python train.py --parallel_block=false --lr=0.00747 --decay_shape="linear" --dataset="wikipedia_en"
Each number is 128 + 32 x the weight over its row's rms, rounded and kept within 0 to 255. Layers, rows and columns count from 0. Numbers have three digits each. The size before them is the row's rms in percent of the matrix's.

# down: layer 7 MLP down (transposed), 512x160, rms 0.128, rows 100-137, columns 0-79
# up: layer 7 MLP up, 512x160, rms 0.261, rows 101-138, columns 0-79
down100 093:140159073136244148119106108124119134115113144110150106062150121100179169126149119145128069153064111140106136140092087100112120094054155134122091131097153075177103163106116156064157154135088134155119115103166137158165094143131052152141081168
up101 098:127176117108129075190141174126101086180159113075153095088041172107125109121106109120212149130155128087103139142089080140125162145121150094125141182061108124147227141091080160134134132150103123126131173108175134144155118115122153170157092130
down101 102:238104068130107091157141175079098085157139156109155131122090123083154144126115132126134179077088117151124125141094095091136155138140161134119152127096156093159196145160122141128098112166110092115132093136130111085139104120125137162182151075
up102 107:061071058129110167124069115058050149163113144112121115106106132107146139156162115163101124105149128095113135107196118113105151165147133140081164188183090082131131104120115102102122089116141140162119114150094114148174141179131074141157103146
down102 102:122110091122117129172164141115148130083145147160121096161138153142148159174106111087141194153148137085074147075101045179137113101112141152107136088068184103172142099093101174068147098128117131090201194168088138107103155144121161144149095178
up103 105:130091087126098155119112115141159138139171093164181081071168113167149111116068132146159118115135198175122110087099123133165113058111173134163098124125143148157136101111056122179081129170174172163086058131109130174147179142094181139120154128
down103 101:111162104132089079113113137074120120099102082083142125157158102119140125121136122114139119090158159125151125154202099150070109099173156162117131137092142063130156120088157146140151102123125115143163113182091060144101091136057105152162116136
up104 100:133133149143112171088145173121146096158195085147093077169123145089130113142146165165109155102116179124100086174165137146141154090146125131120126156095138097084165178099134125136157131103154097105122073071142137175162140135000121136170097088
down104 096:137113159131119178106167096173134171147068104061139128119144110162125081151116097060121089178143154131101170095137149149200121103104163090140081176154116179147146105126118110151157096135128105114138122117120090099095128099160121175095176109
up105 092:113130135123121113178127129157134102083074099119104118076111167100133131129212095118137074135093113141075106119156128130148155160109186132080120090144133089127072169065098081147129039130138115124124075051073121191126148134190143173140071142
down105 090:144135073109108120117136140096149126174138154072199121126105089141145093097114077065159124058115197100173171128129104197100148163178075141149144173183149101095148085097155138128092121058117144099174173132168124114118172120135106072136167108
up106 103:082111143062204119120182110133085112135180114123062117040145132174068134071089085155124088119096121094149170124169127145151191116136100108150105017158140128132169147070156158141131085191121115150158086165174180099134172091166128135102143156
down106 101:133153114198079131078136167139116171117129193140137102164090116136108112090169138116180112128185175153138153122101136060091066147075141100142121142107131134095123109166157130079068154069148104162136167161069086138107127130119148106136120124
up107 099:126195137088117042132150116114131115135103103129142122141079093068146166182093137135186112097133166107083144132153122161102104128118082082125069128084173161119169144192118121113109146192140097127150129122102138158060113145122062184128120174
down107 099:147091126137126085139210142171144142144145117187122120158139188094108105138171128102153117172136144098143125084113097070122129138162150132159136133172226159130130113110165115101148071099128161122160154107190141064119161161146087123105132148
up108 096:107094139142163121169119141180132144138082111193093126132132146137114120086097169130097082138103117136142082147124161155173080180108149192127181139188133152125169083165120154113135122157123090155187123086139086156133058072102125173119111120
down108 098:096095132165074149198159144127117121150086128166168078105135128099100130111143056178171143094101107128119115165076140119071131144076093164122098150109118114098120169127148095154137120095158142074101104125119128211114134117188161071097096136
up109 107:078110111129062175102086115121071161047186141075124162138129166118184174090084152180120143137107141128164112086080131128124166115101192136125134154102120124115130132138141196123169134159144118112097132166110145173141080135161136138103149131
down109 111:148132070123118154132150157180119166090119160142087119124100141144130169177128108113160149173117113054148113085130093114102161109126133155153084105092139086157117126147095128131138139110162131133095141149123136166138122192131106119145148100
up110 093:136114172132139131121132144108110131140140088119142145072089148155131114135179138133136135143124105162155095054175189143165166153089128105051131156198120159166105102201164170097138067124090147166124076192135061148126142145172146173126176110
down110 096:125165088140102114105145157135076159112154161158110112124056114141077146160112112096149101127107080166092182118182127118162157174138078164129135152113103106199097163093167068134133160114148149114077079123093074169128105168145132164128141081
up111 098:124122112165122166130131080109092122129134065093103116114143109071131153120128111124144125136127148117139091124092152129141105131156151138147107176093126150195141116137134163121169105200137111103103085122147153150160154138108060141049173138
down111 090:126137129190120150116094119139141121168125166109105126089146158158163122048158139119126167109062088147193163089113191129111119083105131105079124093088170159153066143132162132101109146074136135163137133088161136131114150061093160128180083125
up112 101:100139168099164140104114137112152104086143127125150102124119100206127097077181107112138159086158110140102079144125118197140111116100093168154113124195201128125110136159084146151092158066103097127128110083123130085100116152068146100111136111
down112 103:105117111123146059140128089088107155165122105138129137144182155172100163147077123112135101150131104150104161126116092139120154140154147153126076113107130170124110105047144136113125100110141099141105129101111114111132115131117081144096112140
up113 107:154122081131099126128156163157188110152102148079096124133171072082147143057114124094141174129112099141137103153132112135102149174127237127079167159094182117126123144069160084092122146156116111158189138115092092116140095060172057115177155187
down113 104:124109188137217144151189150093129157152159094101147174122156122195102125145096119075145109092090108145162084144137150077119104094101106114137087159141122106163116146118061094170090138149124113118087146095171117123118156112140064151164092108
up114 099:165100147092093091124089118132174084160106107119126135044092118144157130143100194153150162098115154200142174134170169153128142149198096146117128164096108132155115137140150175140081079090125117114108121117091133133154120122143173118122175123
down114 102:120149067174135069137114185144080126103124196156116154138102111088095101190176140174113097126131092073093120170078119138148076144071126130167115101123065095091126101076109126119105146141147120222129173138144180087163197101120114150124101133
up115 096:185135180045136120139097133094096112130086073091140132107171149135136187122108172138141119127149119216107119217128148135141152150082085103104172078107099153145083113149078143105130118106167108133093150156137142119132124102089083135098121148
down115 101:128131102102121083151135115153191203149153208117151103130182151124109091125123078099134113109153138124115108133112145109159129150158136118127180116078123161153081100150137106128103135149085124111049137150135112103148110101115111119136147140
up116 099:111125109088144125107131130162143114087130112142191120162134174116168146117139090146087110169158140114150136090120126156103128113104167149096108152159113129087161100101108123189099110159144123103113172138092112058170103098114117206093221163
down116 101:124124098103137098074116197130121139100148196140166126198100093135107131128126092183153092165141137129083089125158099177096157119107167225109168163141096091128144165129111123179105096114125126114084134202127128115125141120152102130141172148
up117 096:125145164147171158120187088157170137087184113156101115067134111171135137194082107106122152157155152140087044174076142137120083142147133097107158097163190126114122099106086113150126151121134119101096100158070139163105138133111144098089116152
down117 097:101168163093134123157112125106128143092088137112094114075197150084093130118140207098084185157102140072149111154130076117158106080100089167143140110124100144129150151100110138152098146089140069158181140179113156099129153094113036206142108145
up118 103:074073113152080140156069083060169183159147109091139136131119185077144128100135156111077123120139105113153209109136136197122113134082117137133089154128128163170130106157123145069153127120164108132159130151187115161169150112124077143138123103
down118 101:108145104120147119189168159185132144125142090122170157156200123170099130145126151110120157112092111153165106169094125145097095086152086125152139127137118127120151184106030087146163136083164089097120139101131134163153124101096123096148161164
up119 097:191169122103129150143131181138150160104172100125106144167148125129081138107159098124140142186143081058089131128096156173112125174182161131051138136147121112093088149085099146107148147124140138112121136161141155145085170104052136109042152120
down119 095:131137181086107138122090118123116082118132174090168106126144144122152119118056161205115146218093133203102114112150125102107138115082055065099146163173212157152169128111116126168101109194077096148133167090104135176120087149108177119140116099
up120 111:145052142169109166114145156136129121152159135165085114091038140120166118078128165107123044116124145147192120126127169147182064145156118141111113131111110142091106100145097116136197098079192129125146153119128141110153078103131108144106188147
down120 129:131138186089152079140103114174080129134092108120152169153220091072106170181117104145101223085150126138059129103104112155063165131145095130147149113091127116161082129180180125126088160153102084119105129097089118168135144125082121122147103115
up121 097:071147100138146075099173104147147150123091139151157160128083103089126116110144148124180102167145074156166148122118179128151157098109129126066141180180178126074190116159057153180164155135126125117091105139100082173117077104116142061072140143
down121 094:104131126120129132149079131106158072128114102119110157082141067189135133163088151067128173130102111153148090091105086142166104135134154160118152107127126204124110180183150106086139102163127172079136114130140142100167078075064131130138131163
up122 101:141091182142038138117202146148136101121128089128114155091080120140183128142084115177179091109071104174185134165163108117166161177155077129097045107107127111154126076150083119140124136139096143128101161095070091063103124148169147146155139166
down122 114:152170121104144153104091132168083108166114146130138212082167082106073126118105096124095145112105169085177173173145149129122122116140100122089154156085182117130081170175130131127151131073146121111132179135101126095123129100081111148111174150
up123 103:133118092130116170123109090194135173098120073160152117142139214126176147105157163133128075155104110100126179192126170165129094073133110104157155186099099074183139126127135094105084159133151102119168145100097156139166137149115090129112120123
down123 104:103169074153132145104066157138105142102167144122164111128171130088149123171159108113187150135133151147097189071100113155059139146136110193129198102103110144110091147113092136076156151120095141147104089159120164127138138125087149126087150094
up124 106:115084119183103121120144179121145151160081117139135170076089191102086111117113110162104163136230052102128127108096101134152110162089106181103123137152068152145138125157126167136113154155128110122099163093142090210160139140101126092122090096
down124 103:150171122095114172107133110119142089186115142106077139161195149145126110145077101072156112156108143092113146131110103148053140136103143107174187173122141095139171066127123144203083195118087135124139094103131126056135158108143082136126032086
up125 084:096131145119135183215174125143144099163154114128108106161090119128201168075145079152139123162152130136131070131112126120151152136118141135174092072089089120157074137142197081115159122129148138168149137128174069137139104116137106192123151098
down125 090:160157104051130110163148153166129106203131096154125192104154141085148133124095111116115137104113110150166142126132184142177117092162104139082070115189129114149127122123170086084119089219118156113166034133142105146137111123071134105091117102
up126 104:118117134156127142136167073136114113179152128150119138065129127170123166091130059145128096144106133091160097181111061089144103134182182128164128102105127168082054111135104090110167135191100085135152132129167193150124138112107128108100082125
down126 099:136166148107137096169130221111176124097103145125135165156127066107156122160065192114133092116088141116089104112143146187136113084109124160112101147159147110165148164100190157167107097088140100101137146137075114128147178153172145103165114164
up127 107:184094115121085124091151162109082111191125060096092161102133121145127116101132109131102116190075174127083132099113151101163114111136151055068050153165141168120127173092128142107084153088161114127133153156135149207112169156160138195103105079
down127 108:126128157142204139127109140108157081086191165102109115131135157136088152108164176084122091083097170142139135114077145141169117169110114123100153085118095130091126144060114127142179086148138135077127139097109134184175121117102094167092174119
up128 093:188186134152082153104107114184131117112144129117118109169179131170133101144080169102072121109111193140108133141119146146149169124086169133134116182150075155137175131075122139091159077150135124144123136163124171094086154209151105112158084149
down128 094:100153074165065150145093149164116099189188167145132090128103151190125141099114148199123106128082071141151130104145068140140088119097153154144145195150116138127151162061158140174090107147140127121135141217099100168156170108061067123116166098
up129 099:053122127142126135146163080127139135114159141124133102161133144170111174107073219155133125193106092122154085103180175206100131105164079111136194144126108148146167136148112133161102143150136127100136182134095122139107139135103085173060183179
down129 096:101152155120195167112095164107104141105182097122123157115192108103080172135187089118098067125133143134135087138124125105096082158087129196065143076117108129146081120166122131120200119124168095095159103101078054086116164162064145149132207125
up130 097:133134112135097093143131128063182091158162122108109118139106121184118134117150121142112111100089187147154136094091133082143109136121139095150058114139121157122061100202118115112087164188123147128127096092147139106124097120162110090124070114
down130 099:143095153121106088111092150144120188107108086107111126140153134130115138127062167113101147134108150152151118164163139179093149107094161115145111139155131111146135112095244063160136043107156093140178151148111158178133120118108126103072131137
up131 115:083134123119168127117134125148155095167065170164123113099145164130118240130119107151141110133078102143140160131137134177091140124198085113178185182149148135116177165151163073103161114122049122075116075171099126173123109098118080177100135142
down131 117:162132098197141125079104149114106122218111095126100114099142154172158141100135147088080114091033132135105156151118149158130070126130122131146153131160149116118138130187086181141127104081084160107151088163136073143110086049134096134156140164
up132 108:131110072161123157122096111091117094154161161153126165129139137083113098152078169115059157174137132126142138091150145116097102167162157092122133107124177172080163078088111165108203083147148132130144175172125111150128085157164113122139123138
down132 106:151153118180127113128146145145145181153136097163139118108089125112071134085132096120157108138104094123125145130153074155121128126170114145093144130175111134090145100095125137075130110163151087162090090091112112200163087145167135072148052123
up133 100:171119077128112084124159143153145102072151107136038106031129130091131154156114126089153181131104124122079082182123136141138153124156070110135121135175133102068119147064145110118094136150136085146128119186109113150080146138135124123104113148
down133 102:154108131114148112112167098124078054117131115113099120153116121082160112083166116183191110083101116149166164147123089104197081128114117187078106090105132110064111141071154135147094135155110090143153170094168163141137123094155091046123118162
up134 111:173137125152109101144133132111115122149152166164131153188090092113142148087161134143144190167104129079156115123068107125118105111145165136168111204162130093152178067146152159154176106085126136147105169128108078090139099153111114106120134114
down134 114:049107167096172128100150162188096098117122106102115150129153099128154116130128078135112130108137142174100133128148134110114133164100164091126131095134134103144072153153088127156221123118141122110174142136149103137090155090188186107138107108
up135 106:057115163128162128065135130166152114101072194132127092170095150158145177116121045204120136100133137177117128123142132199123162127095136151124108169186121178083104123108106087169142118163134172112103147079155136098169122113150185125110149096
down135 119:126125103133153142077165150134157165123122069067124117127096078207121141088087140090081118101094121129125178197136112130138137214178145170107117152124080094129082182139117105089077064152079123089144092156152110111104140103184098152151166084
up136 094:141151154170107145133139176085187091115123106099108176150148157099152130107132103089158169145102122190153145177122098124152136071124130112124134101131078092092116091114095129148089151176117149094187142120122202122100130087132127129023194171
down136 097:075095144145150104130160104136124149150085139161094066183123128150123104105133145112138099094123106157111089118103094155159095143150118175062098125120118041145051113145135139149196095133107162173081094113119089136168205121133089075096107166
up137 082:110136155175100145168110157150119223085100123129093063120077088153119147151128154048125108142152112117160108212124141107142147173114198145109137128102134153156098113120088127071066079149142138170131153113155151137109178089127080105111120129
down137 078:165144093083154117075139098110175162150098088109067110093148155093147123079138177131162123159113130139125129110063100162097235076083156192130149182144137143054114151137126124121149143088137177138110119103171084145127139128093130065040164191
up138 104:083154148094183105106146132140133165151115076139103104098114159150069150157069134093121096186107135120156135215166162170136133133091112147074122122191078179138150138080112152129096108158162152168165145158101110174122175157145121099134092166